Each number is 500 + 40 x the weight over its row's rms, rounded and kept within 0 to 999. Layers, rows and columns count from 0. Numbers have three digits each. The size before them is the row's rms in percent of the matrix's.

# layer 3 MLP up, 704x256, rms 0.158, rows 276-292, columns 0-127
090:460460446512474461501549533512448489534550551432546522417489502466483493514489470476405448397545542470443526493481496406525470495445533455547472458528458533570494462475547520465479583503505458577503501503497491505513565491490516515488524483467459425487465560529459435444509487564458494416462501484546562544565536540485531519519561535539585477513555500437530502477484424509506511485519
094:482434557491434504521578519479490500529508496496477442469477484508520527561437529506437510560483539492561448462479504512463477464497512521499476537486502493559409485446512468566582527500545497526450490494574488520529522530506462482535513473485504501478409480475548447484508523560477521564568480385537597470509504522542456492466494463505565520506486514555553469506535494512474498497483
095:549495527453550478505495521433419542547474521463566537450538513492465461468519501518482541456531492519503488523458552515475430490549490561451503486536550530509436502514479471408510458439462501556479462542505512537482496524512519503383500499479555462540464451465560479441471441533515565511441485470564422492484450470470495518537580549463514490520520508531603477453512453466521412513514
104:516520453450479539544543534488529503498468477503567526511538486509420512513468545500496519546481531522459452485485426476474513463453574446494514422520516533535502412492514477458460551543510562449524519509473471518512436502502506519464492540483476541574452458482517580464459521473503481547578426519454508522515550407408536481569546549581496456479494530568519534530512483434539528576562
104:502524427446538591463520499439573400482462459473514461414474494507514512593499535458489500461505497546534484474455551480457483544481461541530485520524452524501506561455420479447525450495488487497460485439453484534464465553471454547551444463562571435510489521535539485462538484441487471556544504485492498423449495489420607481484487527503508536519513568442476513450562505519506530463487
100:441476482456511500415483504566462475520470516497623507524526534465524585525503457447539493468456439444461488431490486463481502503479422484472556501442469447513509482556511510435411504478503515523457483478471510489542463416503524500418423477535475468420427504478523467528454475530514564453478535530538546488475492540448467508502503536561484456451539490556443508445524501527416503505588
102:475567495504464529438465517493532461534485465492519474513471558458506450514519478438482474537501524547415551528530483484427473527549486508443499448490510582512517509520506524541537370480534510481532495507542442560467494505502469540492511460474567524530532507541552544571571491482477406437489523497560469472506478526486502453463487468509520512531555543493564461503490482529491456480504
098:482520594485534512460467499449433537503486526574475495468457526469522464501512537527542522501605470545539573511544487532483548530450465453509437416500500511535498444511509506485480627553509518482593574493472551517483537533499438439540525451440499486562532605523480499503478491531487554464521469499472538466514501538447501466485549478540482461510527506567486483527485481512504559546507
099:466427455493514462505530539412490479441511419474406450571544503506486482465458478449529544571536456446539482523496442508510540518505527452511529533579451522527498460490492558487537591503477496529570471563560482491503500454461448562526510487484546462525471510537507525520588444532454512485525524482592497486522484515471485507482546448467457531493527500454565533498480502581385459544460
096:458506430504524499418503488531544481506511558479493554582425467452475478494539436534491429459518514525457505494399454501478435525490553493498400527463463413479522493442477541556486517509551532547533497509438524466476511563561568534555580457521481479532528514512503528506511438503516418513424438512534481464495547476506509449444505488558467495525494504570545503473579405477490522534454
103:473552519411459474479423538483500535542564511501540544483514490511515464479558531476554469472442491536562497478481511478469516494528453476512473462510531440439531527483460536476529516468450479530522539487508547522512482493541513545491516476449462560484485461437526486454542555578563533470508483446522512495491480568530464550538502517570537490538534466491506485507523490539527532558511
095:493446575493496573496465450468522451458509592517604538584470549480475543453546504460469495538488493494468554472539387487580498505528487488543474502457473520452546524572505525484425483513514507426470468565538486523516516430465500497521469486523569514501460543507482547525450502571452530466468495520504516482483475509500520473466474453466477549496561556458463444499535478483423460523474
102:500536487445431561496477456487528535557446517462536533503490516492519502436480440468453469421533488547506528524481425502545456562439391440509498427462488477521478503607490479533441521515482471536428481526448488475478508520473502498521578493432417497421501525503501494553519448570522440559444515488463459485534513551514483523438478496449504560463445513444499456511522462564498516455477
092:549563580445511552460490474503547471527469538554485451514438522540529520468468531399414536430541555528554483461489533474536533493498542485474467532538493470507518527556473534484471553486509516457468533549493479453520488453514458403552462453509530568520520435501471511429498443528536509514497479510516463535512397512466484484548473463560485545579548454456510464548557436496542461502519
097:492520519553551502463633504522469470555515499527445525497485496551362626493601495465568539527405498493469421487509498494548500553486480512499471471531574496506481512455514426464553426456494515542478474490554570445543520519465515489451469463523564490506484515465504505497422494499487507532491552481521505527449439513485512543484447545507532520516527522454440409465524496502457470559520
103:476542503472585486558454517479485506500504537598452404442526438461569427479453531438453448448491474545473531491518530562622552510527503501472504478475497548431549545489501485499517525498508512493522420570545496472482507557377531478608498511474493483505553500567418512489463570521465459496524506519456472608485442523525513486557560564465478501512446505495523438503508541411485479455490
102:492498468494523531475543598513571453515450426515514453447554486486484476491539549464436537535470430504460526521458591520482490474441523557481471521552588542418569538564512494478529553494514458496466484512508476512491450469535479480520555558576536504584576467515514490572483560521511553504573612551493542486488488506459502483465457542549518541525512445478474562559517499416486515545443
# layer 3 MLP down (transposed), 704x256, rms 0.145, rows 276-292, columns 0-127
098:516486488460508486538557512528494559489539503543612493510442444469600542495564470475445458473542520477461501475496452482547544436468494507491528501538453559567543512487546433463457484496554408448507516517456464568468523523520518549531493552489534399531503482481400490415493495511463529421549463465550490505594440540481523442496568519451437491510501489501454464445467438514448526435469
095:512498536563480548486495450485427465513421559448526495534482503527465500477420451536493504474512480516467497471478540460476503488550471484574546567464517595507498441451571558464497511499477559511569540477526404491466492469479550377459512627497570514503539521528544522553512461512518555550466518514482446461479460523496544472476474538436541594446473535516576497503537480497486512471476
093:495530445507518559494539420457439491519462480517489455541517462524486509432526515495513524505454547522520523529514488440515450477498489509455493528490607524541520491514495459534517411531460495433464491467529447504465514504461556497528543451445483564501452522488486498468461520472548475458495483486539483512481516447429478459472425471429487460481558452442574534460471419510498500483523
099:460442422446543506539515553543465536557496475488534528467448537538490506500478528540477519440540485476486512498517544507509474547450464403543446518439510519574478430482483490434548493491503519462492468536514503481532526470532430441485480471505501468561499462525486503442429452502493488509525539503571517497510478529425486508531580450498433454520490550487493538513494465479557536454521
105:491477430475515515544521468465591459408528528490507506483530478555517509498501461541478470452417488468470483516587525481521486462484532523457441501522470504437526504478422499498548432513464484520499437466553490488489500528455514454454516527456417485489546488455441431573436489444451484465509495454471604485511530527535470487420475518538508537482500552392485530510612443478491462522559
101:490499496453543488512507548432425478484443513492511626447444495491556489548494644468497514482544544464511479455504500474493552488486525510492499488516518488521528500551483474469486528439481519479566494503490507553526566481507532500553462466558549558439515522445466469570471505495510486426511530488538417495528480533545501526540435430537522456503512515550456525483537587521456472509511
105:524501504559437447495459473525493439449519545500548470497475546530534573470529481506526513506524458487476589450629421493490462512517518491535443458437525514447527443540504632494543485562479529479482495539423514506542490501544552474470460503430480504488542577471493476505492469504482513482541456460492519506482477464476538540459503534538444425504549493522470445467478479528524531510524
107:552484540452572528551507496447491492521468528559501561488460414503490492435485556480499505546518480462504528601479501402483434510516419579483414507517462473518459517523519561498488513536479556499444503455541506428502555522451589588542562465480462491526501505550448475468496505530486486477497547496535449535537528533503508471557519447533546550535512524459488489548428618600520531485480
095:569470574501403520582509431532528461456512451446551589431522522483513486621542539525547539471496499529522503497489582480518466528427569489443479543413454475453491447462532471429479454538473551530515524488484517517509500447465445469513496474534479513540492437524525451453575530529494567472499416523501457425521497505471531469480489568478511499549491475551465541443546527471523504520476
096:538482643560464450530483497469502543504433525472478478500461513512518520504563487511486424489545536455516513491512515470463497497540563504552490561563492493489533512574601531524513553542530527495478498544518511435521500548518528496480527425518410434500597522507488501561500531451393464388508571474576503535499454525522491508444534469514453530539489564542478534504481450451495546492446
102:475515522497550472464469466435446515543517404511523516537492493517459497504443493582448477540506453462460482409511462553525505523522512480523492470474502537468498464447543540506499515471524478453479478504455455580508509581486467480480463562483511502520643516573509480407506457447520454534553520495481542443536423438560525431471519534482556425513508554544536535462530567506522483456521
098:477538477503463459461460467505459483552523534516540449462540459498463510504446566483441474495487550524490521544442489500485533535476435455490505495532538482488439517459483535483537426527571468490557419458514498499532506460509579509469448560518490470472436502463496468590521473472514493534499529502526490471545455471460404497515475506506545482544489484538474534522518426499465477457502
104:533482467562492497497455573469511525489536536483533506449471519521579502489477536454592502492536572454509475529484559495445491492494484446535554501497574446535449385525489540463510442487560471478449539520450500506496507540464534468492486551460497568518515545528506600519518612386552486477416440439414490525491547524482599489482496481516521522567472446515498505496492471559506552511516
094:549558472422445460500462486502566495475527496479505450482446551567501522446477495451470548496500477483493506481414529439458548508515486486457512554528485431447539516581453486456480515543489587556494513498454465416514453473531516491555438473483533473502489519468481513483496505518479534540447484553528454520486474508536503550542426474491469555517441507508580514488522469561490461519481
096:462467508504510511506576497441505546458500507479564521481463556516501535466481511529531499454486462507502519570449462560560495441507457542523478506513481580484461472434542560518512507545442429457513487488546468482482541536445554449514525456500499545509440516524554420492542488484544421477552542490570505451447455590424482427544540419515448515530481505538454504487586527455516526504467
101:425500504550460458535483545583518476522483525476515566469477469457478518485542488474582471516513492539481497524463493425460509467495525522517520530544528497506509590417479506528501442605495489559516519516496482489508479514514521500434408466406534497478503563476494555640577426513478510486436583488527481540478516548500522512536458494575464534525515481494497538486496523555505480461474
100:570433386495486489566477516499458560449451460483477479508465473505513561466438460609476476509519431479460498492504501513488468580456471604559454494505512531480487489486488506432536512441518524543506542530467487457485528516427501490523519506484536574537492495546498472442469434506462544490495540491419542419485467433467507461496473558496492498491485551514524492496532451432452445494532
# layer 3 MLP gate, 704x256, rms 0.157, rows 277-293, columns 0-127
098:516562519479546478560582485485539550560416527513510499487517514521496519431421460487516471426550500480498488497505601544593515489498541558549543459491512487491502554500600509467459469424469557490370496462497490489506508500523546459513517488558516516480502535551565445511441537488486577484411552502573457474466452504434519598553512503487572418486442563527439555521453513505532463545467
094:536503575490484375535511524492471575536574529457502518600505458442402546432486446523523498530605526469525519628519519524509511487504506451477485486439532561520440553540550500445492562483559474510461528571496505513475485513511476462469544492464495508501505504491474436518501552501471585512482493525534468526497509473425568479452487504534533519467504492437473528455564494479539497519531
109:436441464457492506542607554512483521538476465460471487476498469527565526484431563468494499550412504527490462469478584430581491529465505463500431453453507462548505464509486483440540477464528532540466516499511449535539458457515467484487436446516530555528498489470484463458485550475493503453534529497547535553497594491381485523537555546470525469488467454518528462450458503481540523459535
101:554459449500502486477455461470534515521520466443485494479528461548554569535470490510412499551476499526522513467560535522528496531426464471484520501468545590460594594559463497454479401454471498468505543458511561452520465515447507490479512542538496509532506516520519418468458493508495478567539488476500419527490457479472422484457442503446417478515471562532495515484565520401508558459562
104:524495487475426500420456445536501530531498488444550412527567527517496550526502451512494512543493463495510491475492501510460452525426447507517560536471453567547456516433518557555534472442511412495526509483450523468436466446473429514496473540485493414527493470515481486481552514459405500532554525511503521435489522482457495498515523536503539528432448477491487530472490517438483509475544
101:542565514516543495496476517520444473481496464498515453558524474462510566527447504520523521422513498476472444461519486466446487513480425571513515457476535449489534486505552534515595494524523566434555441519536449536519549483522447524512519509529489504538618532550492444550538500477499377508532483468517552528516466532495398454498512501499487534501507506538530499427469541545484531451510
109:511554501483458446506514517553473526455498552560419475483554516511481415514451482446509446494460550451543452560501571504464454447471551476515463494554500397541429397488488469513505493454528516493524500463498451538535461493575502462493573498546496499553501470464469531438517428536529503478527494455517516533480464514474473548479527519460483484543518506504516459508572527499491580489453
097:480541527492427503539479529537499443510521535539542560495468475524531538510542531431573531520464515507472487414525538419497508505461518533514478550555530432508502536543499540432529530521467457497521461461474480527440499450496535515515525451506511489461522464520457489500524516482503513446467474512438472473449483461478466491485437504486515515612484560440481497578544529458579450528443
103:514540462497472453513522469553511565522480546463501496538515460463506476535483502482540440446448529436491472424500457513500419551509452571549420532517432542528520552495468549501518521516473477573564493491484531471514543528516512462480486462481479532509501520514527493477411467450495380489462504467481518517560536514499513482490498464562456507485486507529511440501503499489470511448505
096:552505499418477458453474482466485603555553451553500506509461553436479488520532521525495497536463476468493549410544520511440456490512483502489507543484427497435548540475516560519499488515463405506457379425496516567561563584480511505471466503465484555496523515522560502465468531499404517565461491464475537542560439524523544415532446561533533499493493551468515523463519514499505573487498
098:514467537467476492440493501461453542484513529552484551534553465542523524495506496489537479515546459414486523468488464475496489524576550534548509473472463479474507508482439478535504472469491483455507478564498491494449530490476473565552447501537534497556474544515539556467509526506515512460445542559541500542448453563445572538534533446482524498520557469526492509504473464435483500518566
101:494464491575564451485548481580541543497490451546558486544433469444527569504519554492529445455495496523491519521458560550439462466495447553518495548516490532484495455515515588513508485525523491511467553542492528587547553562500512464502468517529540529499559491509528558491515639469491515510605493507524491555480539495485488536513445444551515496470522454576529505486536405497505468496494
090:414480426559485486527482534577494582438426520542541578522575472561495504553477447545420517445440470465473537423492529483478465438507515562443526496486503475536516446418490432491471571427450502503474508479546464515432489506442564440494495484475519519501498472513550465522467559407484459493538514513491527515531491475480484527512523554468437519452488482492497577530500528495574536479444
101:528547551503430497478562438477490480511528511485456510532496515543415529515562545462475578493455523518564409525518546540471524536497514518476419437472502489470517593446491497474438490488542473448464418533550472435544526489465536534435470555450452575530514539452544510522503497499505473494520518489472549523545389498451493591568504564478508515550571563505508499491557482474476466552499
101:442440420513460509477567539448543527470529463492550481512432483481506523499498463544505479632476424482479559552477465507490439529518520506479556516482582497414489530490557483541484529519451470480526530468447541475544497594424441537466485546494577489509521497560533494535521432536475469458446484495466569524409556492487548454486503545546488478518509433482437584442509593509497448483564
100:428522532436529561507534450495519506441502519460563519516465495521493478535531451505471445488525525471453507492547476551442475519511500414510529498518476525523513500442529456496522490489466512503528559461504534604505473471462510495526475498440481493529439565491445488505567463423498452512466423471565486487505594468494520508513544523443520474552554464450475505492491610537538521515505
095:493536539469526429518519554555419476536536538461512530434522509435513480527510494457515460544570517501535516465448533513435473498468450533507543496468488500506464461479512480581499500510397525465540429540494435515418483500506536485494468590460527428409501526539475515474505512477480493513502460519524553414513492467508529438448527530490480423599428490533516468458551535540504558482513